config.toml
positions = "rope"
init_std_down = 0.0
decay_fraction = 0.553
Each number is 128 + 32 x the weight over its row's rms, rounded and kept within 0 to 255. Layers, rows and columns count from 0. The size above them is the row's rms in percent of the matrix's.

# layer 5 MLP up, 448x160, rms 0.0588, rows 206-290, columns 0-79
size [103  99  99  93 103 103  95  98  98  98 102  98  92 105  97 102  93  99  96  94  98 101  97  95 101  97 101 106  97  98  91  99 109 105 103  94  98 101  97  98 100 102  89  89  97  95 108 106  97 103 108 100 103 103 102  95  99 100  94 106  96 100 104 102  90  96 102 104  98 102 100 110  98 113 101 104 102  94 107 101 104  96 102 109  94]
[[101 146  67 160 152  51  80 108 141 142  82 116 132 117  81 142 101 109 157  76 103 132 108  91 125  68 129 152 141 127  79 155 123 100 141  97 120  84  83 101  91 139  90 209 117 138 116 127 143 140 132 150 167 119 122 154 104 162 142 137  68  87 101 124 123 202 114 104 208 149 114 122 134 174 135 197 136  97 111 158]
 [145 162  67 135 156 114 127 118  98 138 138 157 141 179 121  70 126  95 133 174 108  77 120 151  98 116 157 166 132 131 105 145 129 128 178 130 163 108 138 129 124 110 141  58 128 143  86 115  54 146 133 118 169  71 118 172 105 203 149 196 142 146 104 141  94 108 177 168 133  88 158 148  93 128 167 115 144 164 188  97]
 [125  71 174 159  56 117 151 178 126 138 164 135 116 171  90 146 140 108  97  97 125 115 159 102 104 151 211  72 207 156 176 172 149 120  97 117 124  65 141 102 114  86 210 116 158 161 187 118 114 139 158 120 200 144 147 115 133  97 133 184 138 118 180  98 114 112 115 149 193 121 135  87 106  94 155 120 122 102 109 134]
 [169 150 145 144 135 165 120 111 100 114  87 126  93 151  79  75 127  95 109  65 105 125 141 133 172 111 153 127 172 114 155  62 139 149  48 130 130 169 135 162 101  46 112 156 123 113 117  94 105  86 122 131 151 121  94 177 148 118 120  78 135  81 113 145  86  81  85 106 173  61  71 117 162 137  55 127 139 107 184 125]
 [140  85 134 173 171  91  98 129 140 101 112 156 108 154 108 112 144 160 145 105  97 171 128  92 147 108  75 153 167 106 159  92 123  72 138 156  52 115 113 144 114 102  71 104 120  56 146 207  94 169 148 111 152 123 136 163 100 187 155 171 136  94  92 168 130 142 100 120 129 145 116 142 130 157 158 105 112  67  94 106]
 [ 89 222 130 183 154  93 175 147 107 123 100 109  97 121 115 147 107 134  51 204  74 131 113 163 157 173 106 155 123 116 144 128 118 163 100 162 137  38 131 125 148 107 134 119 110 129 104 125 141 143  70 150  86  82 216 147 141  93  75 111 107 172 104 115 138 119 132 161 121 177 118 139 110  91 151 101 110  58 112 140]
 [134 172 128  68  79 130 117 139 173 124  82  86 102  86  49 104  74 162  90  78 133 122  95  82 143 103 129 134  66 121 162 111 118  69 111 150 136 114 113  61 115 212 136 100 167 138 136 133 120 217 124 119 125 174 104 114 142 126  90 191 103 212 114 100 156 120 161 121 110 148 128 125 156 166 142 116 122 103 126 100]
 [118  88  59 162 117 166 115 137 167 149 130 147 194 106 142 132 142  88 120 168 123 182 169 124 155 120 102 141 112  89 175 142 123  81 149 202 112 132 134  82 133 147  77 140 128 142 147 157 171 169 151 113 124  71 134 113 129  88 131 172 103  82 138  75  88 113 156 144 117  76 124 154  87 181 119 139 151 122  99 119]
 [119 153 115 179 141  77 176 123 133  90 108 128  81  91 103 189 100 135 103 120 113  91  86 127 171 150 184 159 109 102  75 135 187 133  91 120 165 115 179 172  85 178  94 120 119 188 141  71 107 131 135 186 157  84  93 105 156 141 115 110 121 106 206 149 173 116 101  67  95 133 182  95 157 145  67 159 131 148 128 116]
 [148 103 118 101 106  90 120 156 114  91 150 115 182  94 139 216  72 147 118 178  94 116 113 128 192 200 125 138 132 117 137 136 157 191  92  91 129  91  74  86  82 105 201 164 154 146  73 123 182 133 121 163 116 198 165 135 135 130 152 140 148 107 129 114 161  86 117  71 102 118 106 168  91 115 119 166 181  53 110 101]
 [182 135 179 157 105 135 135 110  91 147 120  67 133 116 151 120 107 146  84 127 180  81 110 123 164  90  95 121 116 115 221  93 184 167  92 152 143 159 102 115  77 131 150  93  87 136 169 116 140 121  93  92 122  68 103 221 125 159 119 142  82  68 120 152 121 102  87 115 140 151 125 117 106 163  64 209  94 160 113 134]
 [185 173  93 173 126 105  72  96  90 151 149  92 140 125 151 110 194  67 164 150 115 123 172 146 151 154  80 166 181 129 116 154 153 130 144 181 155  97  85 193 104 189 166  69 143 177  38 130 124 114 117 135 180  95  93 132  98  74 155 118  85 129 106  94 145 131 111 124  96 104  89 210  86 136 140 145 159 191 108 110]
 [137 140  77  80 100  88 140 100 107 106 136  89  83 203 168 151  94  97 143 143 122 117 160 143 115 138 110 135  65 150 101 108 100 160 131 163  94 138 177 100 117 136 203 172 114 165 131 130 125 100 129  99  79 121 177 140  78 153 114 130 173 127 125 110 162  99 104 159 150 116 101 129 156 138 120 148 175 153 135 111]
 [132 145 142  83 170 106 114 155 108 133 132  97 131  73 110 165 108 146 127 134 155 131  95 131 102  76 155 152  92 139 136 164 116 108 150 166 110 176 155 119 128 175 130 136 147 162  76 158 147 100 123 116 163 114 113 169 138  97 165 128 102 153  80  89 147  76 186 173 121 118  81 124 157  65  80 155 143  93 105 140]
 [ 75 115 179 106 165 122 163 137 167 105 162  93 122 146 132 156 136 116 117  90  88 126 141 139 169 143 198 115 110 176 149 118 105 112 112  96 114 124 119 159 133 122 151 167 142 125 154 125 176  51 196 144 145 139 125 153 107 106  63 208 100 138 107 189 109 108 178 135 155 107 132 165 106 151 134 155 107 150 153 127]
 [164 178 122  95  78 151 122 102 122 119 159 122 153 125 116  89  57 121 160 133 186 124 146 127 135 125 136 123 145 109 107 131 135  98 217 166 104 119 140 151 135 105 141 104 172 141 170 100 108 164 102  64 161 128 121 170 129 115 122  92 167  57 124 134 135 198 120 126 171  75 128 161  84 144 128  70 125 134 145 110]
 [ 95 186 170 110 166 142 124 163 158 130 140 118  74 109 159 118 144 114  91  55 163 106 153  86 132  84 128 144  81 146 146 142 126 142 118  86 147  92 117 142 102 135 117  98 198 137 110 116 100  85 119 129  93 157 131  97 152  92 139  84 102 117 132 170  65  98 148 136  43  40 142 123 177 171 130 109 168 130 145 125]
 [147  84 135 148 191 156 145 176 123 165 155 132 186 120 124 153 119 185  61  96 141 105  77 167 131 126 141 138 113 155 121 134 177  92 207 135 128 191  87 121 138 111 128 149  97 133 111 127 106 125 144 118 123  95 146  74  68 176 110 122 140 140 161 204 135  97 152 172 117 107 103 128 126 120  66 146  88 155 130 137]
 [114 134 157 113 129 170 120 144 138 201 107 122  87 119 142 111 140 112 160 132 149 159  86 133 134 141 166 158 104 124 108 134 156 127 222 123 193 123 163 150 109 133 132 124 149 189 123  67  97 129 173 141 128 141 114 129 145 107 157 125 221 127 104 133 121 104 122 154 138 114 123  57 102 143 157 140 127  92 130 181]
 [125  55 131 150 142 175 177 149  89 113 147 137 155  83 101  47 122 173  93 179 127 109 123  60 135  67 136 172 121 155 135 112  66 165  92  89 103 119 153 122 195  48 123  83 117 179 196  98 124 144 163 155 137 147  78 114 146  80 100 117 156 131 144 108 172  90 104 136  97  97 198 150 110 120 118  93 118 129 141 150]
 [ 97 108 136 160 137 147 177  78 104 159 135 157 131 136 157 104  87  83 155 113 125 184 124 137 153  86 102 163 124 192 106 116 126 162 189 168 168 110  84 130 217 147  95 101 208  89 156 153 156 246 202 157 122 159 113 131 169 111 126 137 131 160 102 105 130  89 100 116  99 125  76 101 178 128 110 155 198 123 135  89]
 [166 141  79 128 156 191 162 178 130 157 108  78  80 104 106 108 163  82 116 115 120 141 152 112  83  92 171 114 164  68 115 121  95 105 193 101 115 149 107  99 190 161  89 133  93 118 105  94 154 126 113 118 151 151 136 144 145 101 128 116 168 169 120 140 113 141 121 120 145 121  93 155 152  84 142 134 172 177 147 101]
 [141  89 125 129 121 147 119 105  34 130 106 118 148 109  97  76  93 115 188 195 130 166 193 107 157 126  95 142 105  59  87 123 177  74 123 163 128 108 125 126 136 111 109 133  70 116  40 162  95 120 179 158 150 147 132 110  81 136 122  74 115  94 134 175 101 125 123 124 139 163 112 144 140 108 123 133 143 204 137  94]
 [139 106 112 127 114 172  91 159 204 154  92  90 105 151  94  61 106 120  61 148 132  73 135  95 182 140 149 157 116 118 125 131 114  53  89 183 151 167 115 124 189 165 120 125 112 133 129  93  87 138 163 115 121  81 107 144 130  83 102 152 113 139 162 118 137 114 134 121 116 171 109 145 132  81 131 130 161 121 130  96]
 [116  89 134 124 142 184 142 143 142  96  96 108 134 123 167 130 100 126 128 143 117 129 120 126 104 158 179 116 101  75 131  86 113  91 128 177 167 112 212 134 155 136 153 166  15  96 122  92  72 114  69 100 114 163 166  77  78 124 181  71 114  92 152  80 123 129 158 206 164 134 117 167 114 146 138 123 153 130 126 110]
 [143 117 162  85 117 116 135  95 110 123 162  79 102 105 134 123  99 106 130 127 110 143 108 138  74 120 129 130 117 132  90 130 108 162  84 170  85 122 149 130 127 127 155 120  95 183  89  84 148 143 129  76 143  58 203 165 200  71 131 100 107 106  80 111 118  94 131 144 120  63 138 128 152 120 102  81 137 204 119 175]
 [174  89  39 117 176 133 138 170  89  83 155 165 101 113 157 100 144 117 105 118 108 106 123  57 145 151 144 137  99 106 142 111 135 130 116 170  85 157 115 127  84 191 125  96 135 195  99 162 144 161 147 182 163 140 100 139 179 119 156  90 182 136 160 142 120 101  94 164 169 129 126 148 140 144 162 124 114 117 137 150]
 [104 155 172 175 153 153 148  71 171  87 126 132 162 139 135 102 107 112  97  70 154 115 105 135  92 134 204 164 105  78 107  90  94 156 156 163 123 112  68 168 128 151 137 121  64 215 109 136 149 134 102 141 159  89 117 145 137 123 177 115 179 112  80 179 130  98 148 108 150 111  85  76  69 139 100 132 161 157 239 125]
 [101 128 158  98 199  99 109 145 118 144 129 147 141 117 159 175 115 111 159 117  73 113 122 171 159 128 137 132 104  83 145  76  49  98 119 113 177 138  93 137 198 126 136 185 151 139 181 181 121 119 181  65  56 179 161 136 146 161  67 178 146 152 197 128 138 180  93 111 111 157  99 126 107 144 166  85 110 113 141 116]
 [126 147 117  66 118  87 106 204 141 190 164 152 187 130 105 147 150  95 103 150 155 122 103 165 137 118 114  65 106 141 125 141 113  88  85 153 124  83  51 157 137  79 165 182 103  97 167  95 171 150 141 101 129  93 111 134 175 122 122 103 108 142 152 146 106 107 100 119 110 183 101 109 135 116  69 146 142 137 123  74]
 [139  83 130 123  97  74 154 117  87  96  78  87 170 129 165 169 108 142  97  99 192 130 124 103 159  90 105 134  76 144 104 109 111 121 147 163 155 130 119  90 153 131 177 188 176 131 219 133  92 130 140  86 112 104 164 162 129 107 144 151  88 189 158  95 154  92 142 144 138 168 103  72  81 163 132 108 123 182 104 174]
 [ 84 172 103 133 185 134 135  46 131 127 138 108  50 191  85  98 174 169 148 144  96 124 111 143  99  50 150 163  91 101 124 122  89 107 113 103 134 129 111 176 157 146 148  68 151 108  77 162 122 115  85 133 141 122 130 122 146 151 118 137 113  94  56 128 160 143 129 108 133 137 125 127 152 144 150 137 169 102 104  88]
 [154  97  91 143 118 152 139 131 116  97 104 117 122 164 119  99 127 160 103 109 164 147 166 172 116 141 184 141 120 130  58 146 124 103  88  95 129 152 136 134 137 132 129  89  95 135 102 159  95 130 146 173 168 122 180 139 107 112 158 120 153 159 179 141 135 107 146  85 137 151 160  55 150 108 104 136 173 182 128 144]
 [185 128  40 124 122 129  90 119 143 180 105 139 126 105 114 108  82 158 112 111 143 120 139  53 145 149  67 149 146  99 173 134 104 120 123 119 142 136 126 167 145 132 112 119  71  95 201 147 102 148 155 113 202 166 134 116 108 128 126 150 149 108  84 157  90 163  35  99 133  81 110 175  81  99 154 140 166 137 148 116]
 [107 156 119  72 170 163 160  61 125  88  77 140 143 139 164  68 126 126  99 113 153  82 133 153 178  80  80  92  98 158 147 141  94 156  91  90 152 128 189  79 171 113 128 107 119 160  84 135 133 140 108 131  69 104 116 173 133 112 151 114 133  60 176 148 116  59 116 176 146 152 112 132 138 204 138 130 138 147 135 172]
 [124 170 146 116 176 122 153 119 114 109 135 115  85 190  80 138 151 169 122 162 121 130 165 125  86 152 147 151 141 183 130  85 107 133 164  92 142 127 155 179 141 129 124 171 101 137  83 148  92 130 131 156 147 167  99  83  86  92 140 158  82 153 105  97 115 171 166 109 147 134  78  96 122 106  85 112 131  40 163 137]
 [117 152 114  96 151  85 162 123 151 150 138 125 121  77 148  77 141 108 145 120 158 132 124 131  98 148 160  95 156 134 128 104 125 159 143  46 145 191 105 101 101 123 151 159 131 160  94 149 109 192 146 130 186 106 113  95 221 136  80 127 134  51 114 123 132 144 160  90  75  78 122 116 100 128  67 123 140 106 140 128]
 [101 155 132  96 150 106 142 117 150 138  96 120 108 163 104 112 164 143 112 153 148 162 141 104 146 141 125 105 202 172  82 169  84 134 140 132  35 146 139  90 162 134 134 157 148 142 189 144 156 158 103 104 129 122 101  95 114  93 156 193 138  62  92  96 118 198 127 150 189  36  95  79 103 151 123 116  95 130 141 129]
 [140 106  99 109  90  99  88 125 181 114 190 129  86 148 140 148 135 147 113  76 134  98 100 104 116 191 101 144 130  63 148  71 189 104 167 167  96 176 134 138 117 188 102 100 130 119 106 109 154  94 117  94 139 168  76 197  72 151  63  96 137  98 116 119 105 115 125 105 116  45 201 120 120 124 131 103 113 139  95 172]
 [ 92 168 110 158 134  50 113 120 181  55  89 116  72 130 142 108 171 145 133 118 138 157 136  94 158 114 119 151  71 141 110 159 101 100  91 125 136 137  92 144 104  93 107 100 136 100  96 151  91 123 131  71 194 122 127 107  53  61 157 112 167 173 113  76 142  79 136  98 101 129 166 112 149 117 125  55 154 137 143  88]
 [140 114 159 124 148  99  78 125 127 132 101 125  96 109  97 145 136 112 106 107 148 160 183 146 165  90 212 125 105 102 138 158  92 144 117  73 121 135 142 119 114 122 131 155  83 114 144  89 151  91 165 150 202 157 130 154 110 128 115 157 102 144 138 149 107 158  78 122 138 125 118 107 130 107 108 150 190 179 102 136]
 [110 137 109 149 152 124 118 125 116  98 133 136 150 148 116 153 126 156 120  76 124  61  90 160 173 144  99 149  74 199 165 131 116 119  70 129 107 125 164 163  83 107 114 163 135 172  80 104 112 139 140 117 162 153 149 139 128 151 178 147 166 117 135 119 150 135 123  20 127 121 200  88  81  96 136 132 139 107  73 116]
 [ 95 124 103 135 149  50 108 118  87 152 104 149 181 109 123  81  81 153 172 147 134 198 150  95 147  58 111 134 122 124 167 147 190 128 120 113 162 136  71 111  96  91 139 123 157 120 119 165 143 195  65 114  83 151 106 118 120  85  88 132  94  93 181 112  90  80  75 124 121 124 133 139  97 103 187 164 144  81 164 141]
 [131 111 141 143 109 144 171 178  78 159  96 114 162 162 105 135 140 121 132 131 155 186 140 187 167 172 109 146 173  85 149 109 106 112 110 155 149 149  91 160 150 138 220 113  79 148 151  94 117  78 176 149  75  70 120 205 141 104 160 112 163 196  81 141 164 168  89 141 104 124 124 102 131 124 130 104 124 143 178 201]
 [ 75 139 143 163 143 134 111 141 107 104 133 175 108 148 102 129 184 124 117 142 169 123 111 135 118 155 111 179 110 114 176  80 109 157 136 144 180  68 201 187  81 100 161 114 151 164 132  75 101  99 197 108 164  71  79  77 157 114 155 175 142 103 209  99 124  75 123 128 160  96 108 132  77 113  97 163 205 130 114 119]
 [119 113 175 138 114 125  86 157 129 154 124 119 175 169 156 142 173 104 105 126 153 126 163 174 121 147 174 168 123 132 161 140 224 101 137 152 121 137 137  84 103 115 174 184 114 158 118 129 167 112 121 134 157 145 153 103 100 120 138 147 153 188 172 153 118 149 124 121 141  54 105 210 127 147 126 100 246 127  90 106]
 [128 127  75 213 143 151 215  80 136 130  78 121 146 132 124 132 117 140  92 195 114 140 163 153 163 153 110 133 141  87  77 153 138 136 117 144 115 110 153 173  70 152 103 146  93 169  93 143 135 110 115 170  59 148 152 121  70 167  94 104 122  92 108 165 163 173 102 122 142 179 135 121 152 141 133 158 166  79 142 141]
 [158 123  98 137  89 131 110 132 102 134 166 115 104 155 111 120 123  69 144 193  57 156 134 123  97 154 137  91 151 160  81  71 152 118 165 138 161 102  59 119 141 128 108 136 124 141 110 165 152 110 158 109  88 219  93 176 177  73 179 141 131  77 115 106 116 182  96 118 129 117 173 116 172 114 128 101  94  61 113 109]
 [126  83 176 161  95 137 168  98  79 169  57 136 115 192 167 128  59 158 115 138 103 156 156 110 145 126 120 107 135  86 123 105 110 121 150 130 163 181  69 158 118 131 162 128 122 105 143 132 101 112 143 102 131 121 178 143 136 101 130 158 144  88 139 128 115 116 139 156 191 139 108  84 136 185  82 132 117 150 135 139]
 [201 112  82 151 125 108 138 162 139 121 112 113  90 111 135 128 131 109 147 150 124 128 134 162  96 153 111 135 160 111  76 102  70 166 118 181 115 174 140 152  76 130 182 164  96  80 136 113 161  93  60 181 170 164 140 139 169 102 161 142 172 145 121 141 135 202 139 121 217 149 130 110 113  78  45 175 161 224 121 155]
 [ 57 154  96 134 155  79 139 142 145 147 129 119 110 137  87 105 181 148 137  99  77  61 197 133 119 114 104  92 149 111 150  68 153 140  97 152 136 139  94 203 125 113 110 115 130 156 159 103 140 186 137  51 200 131 167 141 114  99 117 202 182 118 129 132 128 121 151 116 100  76 132 104 112 128 105 168 136  94 116  96]
 [108  61 101 173  91  88 109 121 120 139 138 106 161  98 118 118 146 133  94 120 125 140 151 141 151 126 159 120 108 118 138  93 152 160 129 145 120 106  55 148  65 124 133 164 184 152 108 144  68  71  76 123 146  86  95 116 113 143 109 118 150 164  98 152  83  65 144  88 141 185 133 144  77  71 122 169 114 134 106 151]
 [ 75 144 162 171 175 101 148 167 111  71 126 163 126  51 145 108 166 122 142 108 134 123 144 151  90  63 191 101 124 154 175 135  77 100 153 147 125 104 158 125 124 165 119 105 112 146 150 115 161 122 169 116  53 121 127 156 191 179 108  98  79 137 159 158  84 100 142  88 100 140 125 117 170 148 106 170 101 153 151 123]
 [136  97  87 143 107 137 155 114 136 150 143  91 191 142 124 178 115 167 170  91 134 179 151 175 170 135 138 109 127  91 190  87 161 115 136 167 147 153  82 112 101 142 152 108 130 131  85 143 172 152  67 101  60 143 158 119 230 141  94 127 174 121 136 160 152 131 156 123 128 184 103 137 125 152 118  81  85 111 160 128]
 [175 115 128 129 103 163 148  89 127  83 114 102 147 144 177  88  81 176 113 168 128 122  84 162 124 137  90 107 149 113 107 156 121  96 149 132 155  83  73 136 140 114 151 120  83 124 152 125 162 134 130 133 139 133 167 170 121 148 125 113  99 207  99 195  91 165 136 123 126 163 190 133 193 165 206 113 176 141 159 102]
 [112 131 114 105 152 105  98 111 113 158 181 128 113 109 177  72 156 131 109  94  98 114 141 237 188 175 126  96 147 120 124 149 173  95 105 130  94  89 151  83 149 135 131 102 156 215  96 118 147 156 140 139  76 151 160 162 148 155 131  76 111 136 172  96 138 175 125 131 164 109 186 144 176 115 131 115 155 147 116  83]
 [168 128 177 117 156 104 130 144  61 164 108 115  95 100 144 156 200 121 104 112 143 115 159 108 143 139 148  94 109 178 178 111 178 152 146 124 174 180 113  64 113  51 161  85  97  94 219 129 161 138 171 131 123 127  99 163  80 149  96 177 141 108 131  91 148 158 167 149 120 122 167  73 113  94 134  88  87 130 154 113]
 [150 154 127 109 128 151  97 140 140 131 129 128 102 129 186 156 121 103 105 158 159 133 119 175 126 121  51 148 150 138 115 154 148 106 156 122 133 131  87 214 121  60  93 115 156 108  93 112  74 144  81 116 104 144 110 150 115  95 152 105 130 138 149 121 161 168  78 118 116 121 123 199 102 167 126 165 187 108 126 126]
 [151 145  87  63 161 100 102 159 116  95 103  89 170  93 149 129  91 141  90 136 150 163 115 148 151 105 135  67 131 215 114 136 122 143 137 144 117 131  90 113 147 126 155 146 196 107 209 103  92 140 110 151  60 170  98 165 121 159 153 143 104 157 157 138 136 139 124 215 122  93  99 163 228 138 151 143 156 134 132 161]
 [118 106 166 133 185 152  98  69 176 164 117 170  97  86 161 125 122 165  79  95 165 118 110 104 164 114 115 150 147 174 176 111 125 124 173 121 191  91  63  87 121 120 110 108 171 116 111 103 132  95 137 169 121  93 108  43 168 123 145 135 108 102 144 109 109 118 160 132  92  91 144 148  80  98 168 161  98  64 149 103]
 [100  55  77 117 117 123  69 157 105  86 130 126 126 141 133 115 159 128  61 117 121 131 129 153 137 119 146 164  89 139 124 135 116 142 142  94  84 106 194  97 152  94  88 133  61  88 119 117 126 138  70  74 124 115  76 102 127 112 172 120 127 161  96 147 185  86 105 118 120 100 150 120  99 125 123 154  32 132 196  82]
 [130  52 120 114 141 113  43 142 114 112 133 145 123 129  90 103 127 116 153 118 161 149 120 124 170 187 152 177 118 162 161 138 112 166 135 112  81 156 138 109 117 116 108 159 145 168 122 116 113 130 156  99 143 153  87  97 161  98 162  83 133 119 184  40 137 120 166 176 113 179 132 184 125 160 110  71  96 108 105 136]
 [169 106 142 184 116  70 114  85 132 118 157 145 126 135 160 115 132 156  91 143 136 142 148  91 184  90 190  88 151 160 159 127 147 156  84 194  90 142  96 102  71 112 142 115 123 137 118  77 160  99  89 151 147  34 152 122 178  80  87 143  65 158 103 135 121 149 133 138 102 101  99  77 111 141 152 145 102 143 114 167]
 [119 190 133 126 155 117 157 207 120 100  78 143 114 123 154 137 106 129 144 101 115 142 115  84  88 106  88 104 119 122 155 114 105 103  85 138  88 101 112 105 124 103 122 167  55 132 201 156 119 122 144 151 100 131 124 131 162 159 124 105 108 177 109 174 114  57 117 120  66 106 129  67 104 141  92 137 149 119  99 170]
 [ 70 181 152 137 152 145 139  84 122 110  50 160 117 171 136 149 157  85 147  78 117 171 152 164  88 107 134 125 100 150 120 174 123  93 111  93  90 132 113 143 123  65  73 114 143  38 143 148 131 110 199 167 111  44 102 104  98 164 160 152 138 113 107 123  96 123  88 102 166 152  69 136 153 167 119 148 140 123 140 127]
 [100 127  95 108 108 101 117 115  98 179 143  98  78 128  91 138 145 136  74 101 120  89 104 127 125 174  54 184  71 110 148 145 156  90 146 100 124 168 141 107  95 117 121  81 179 119 121 136  51 113  97 119 185 130  93 123 128 106  55 154 114 192 136 125 171  55  95 135 103 153 147 119 131  86 134 118 140 155 124 166]
 [ 85 127 149  98 124 129 164  97  71 143 159 142  94 155 110 185 148 142 147 127 113 133 123 109 152 177 150  73 145 100 208  53 127 109 116 110 148 162 177 104 132  78 103 153 129 139 159 108 130 149 149 141  84 221 150 106 116  77 102 106 126  60  83 142 171 109 107  78 124 169 123 156 143 102 138 116 156 115 120  93]
 [104 140  62 156 125 110 114 125 108 108 147 147 132 118 157 194 154 193 113 136 134 121 140 142 112 139 168 147 182 106 125 151 137 180 165 113 142 146 130 134 181 102 122  92 104 120 109 125  72 128 187  88  24  81 146  83 152  93 116 119  97 120  64 132  71 136 159 185 121 134  58 129  86 112 160 123  90 143 150  41]
 [109 115 120 152 182 127  86 114  82  93  83 119 149 168 168 116 141  98 128 157 138 129 119 119 169 169 174 120 122 124  91 103  89 152 164 175  80  85 157 133  90 135 102 156 168 149 116 130 120  90 135 113 181 164 187  90 100  89 189 114  90  85  90 141  66 108 102 155 118  96  76 115 136  87 144 144 105 116 136  93]
 [140 190 114 119 175  91 119 119 111 177  77  97 122 142 124  97 159 155 183 176  80 116 157 179 128 176 133 111 105 176 102 146 176  64 125 118 152 145 171 154 138 122 118 156 163 118  79  79 110 148 113  93 131 135 158 144 123 126  97 159 142  99 168 150 115 149 133 178 121 127 118 116 114  36 148 201 174  95  96 146]
 [171 139 101 139  91 193 145 153 108  42 109 130 119 145 124 151 124 114 118 109  69 134 132 117 116  79 104 153 139  81 106 176 104 122 142 107 150  67 181 100 121 135  96 135 145  95 127 181 100 147 129  91 170  94 143 162  95 151 111 142 102 129 110  86 126 129  84 132  88 141 106 128 108 141 160 121 138 102  83 121]
 [106 134  98  82 111 201 108 158 152 104 101 184 159 115 161 101  91 123  37  76 114 165 112 173 148 154 122  52 160 111 151 148 101 215  91 149 101 154 152 142 179 138 154 140 140 117 131 135 134  75 141 125 107 189 161 144 115 147  61 116 125 153 117  84 133 142 157 152 156 172 123 137 181 164  92  99 108 107  86 123]
 [166  84 123 190 153 124 123 158  64 141  99 167 131 130  81 131 136 100  95 151 113 144 102 116  75 144  81 167 127 186 111 115 110 187 110 164  94  84 168  63 148 101  65 140  91  58 129  96 143 106 145 141  96 135 148 109 112 155 162 180 108 167 125  95  91  54  80 175 123 194 161 156 161  85 125 144 161 103 108 116]
 [114 121 118 154  90 155 104 115  93  97 203 174 127 113 180 134 145 107 152 138 149 162 147 119  40 165  89 115 112 111 213 128 132 121 116 154 113 103 134 130 114  91 131 163 115 158 119 128  87 120  96 161 132 163 162 121  90 117 131  92  99  96 126 164 146 185 123 164 180 132 164 159 195 127 166 165 135  48  90 196]
 [ 72 157 134 118 126  87 152 144 133 167 155 169 145 134 169 139 135 190 181 133  99 123 132 144 117 133 154 155 122 131 112 123  39  93 131 160 116  77 115 163 141  82 151 138 135  67  88 165 124 118 158  94 121 120 118 149 121 182  92 150 149 106  97 158 144 173 156 125 146 126 133 165  95 141  76  92  95 105 100 132]
 [107 106  91 151  99 153  86 122 184  93 184  80  80 145 124 135  88 131 114 134  97  95 159  69 117 101 128 145 124 169 177  69 143 144 143  96 150 161 116 120  84 159 102 110 144 157 129 146 171 131 140 142 108 135 124 117 124 140 155 132 131  68  64 168 104 150 187 116 150 141  98  94  94 149 129 128 120 133 174 158]
 [ 67 127 152 124 127 105 159 131 145 178 196 150 160 159  57 127 112 140 163  90 139 135 126  93 111 165 160  41 101 171 107 166 135 107 152 127  74 171  98 127 102 115  79 114 137 160 100 130 146 111 171 166  86 132 152 203 167 116 188  89 124 111 150 161  90 114 170 127  99 108 173 150 173 140 122  55 122 153 121  74]
 [ 87 171 113 121 134 128 161  58 126 143 166 114 119 160 131 145  46  91 151 135 125 171 120 135  90 143 116  72 215  67 189  79 142  91 119 127 134 195 106 120  68 121 138 109 186 109 147 165 156 108 152 149 158 112 145  79 108  96 114 146 174 142 106 111 140 136 154  41 118  68 163  86 136 102  51 116 108 121 122 157]
 [123 102 149  89 104 102  92 104 166 151 128 151 203 146 163 186 139 165 161 117 154 137 100 163 139 105 156 146 152 107 142 112 136 167 112 112 142 117 182  98 147 138 134 168 139 179  97 133 107 141 156 136  92 134 180 192 118  96 131 151 136  79 149 213 145 144 154  47 139 128 108 136  81 149 163 130 120 166  96 136]
 [142  90 157 146 145 121 152 119 102 127  94 129 177 134 124 102 138 133  84 113  48 165  71 110 123 135 172 178  45 195 128 139 151 187 139 135 160 175 153  91 160 102 180 124 105 168 130 145 115 144 134 121 138 118 104 103 183 119 147 105 146 146 145 144 131 117 188 122 105 129 125  85  88 119  44 157 144  91 164 100]
 [120 153  78 138 172 143 161 112  93 183 182 132 199 151  80 108 107 186 119 111  94  86  91 144 154 117 112 170 145  33 166 108 158 144  62 124 134 131 128 124 132 120 113 111 148 138 145 108 131 123 127 148 191 149 156 148 119  82 142  89 102 229 148 114  99  87 115 132 155 115 128 164 148 107  96 149  85 122 137 115]
 [106 176 155 159 115 115 114 104 136  60 165 104 106 101  74 142 152 169 135 192 143 106 117 131 111 137 100 125 154 106 112  94 114 119 130 159 175  58 120 112 135 165 106 182 157 126 124 117 144 145 114  99 117 108 110  60 173 147  97 128 101  92 134  99 126 115 174 119 116  87 134  95 161 171 201 168 125 171  79 174]
 [119 109 165 141 150 137 138 130 147 108 133  94 185 103 124 101 108 115 128  73 176 155 138  57 125 171 125 135  80 126 186 138 166 117 170  98  97 163  71 155 201 117 142 129  89  73 166  96 132 105 174 126 157 159 116 144 169 178 131 155 137 152 165 133 115  75 160 116 115 134 152  72 109 163 179 167 136 102 153 148]
 [110 132  38 138  93 127 143 215 135 162 132  84 158 123 110 108 122  50 202 146 118  95 136  95  55 159 149 129 156 164 109 113 137 107 135 211  50 169 117 107 136 157 132 125 123  95 149  71  91 143 114 145 167  94 144 181  82 127 167  94 123  67 149 150  50 151 130 120  87 102 140 128  88 136 133 166 158 138 131 195]
 [213  91 130 158 130 110 123 134 162 138  96 120 126 135 124  93  92 101 102 118  75 101 138 114 137  88 166 127 120 177 136 145  88 126  92 133 115  58  93 144 148 129  81 121 165 105  98 197 118 190  84 146 135  98 127 132  93 119 125 192 150 144  84  92  74 112 147  92 136 188 140 169 211  79 104 130 129  94 119 132]]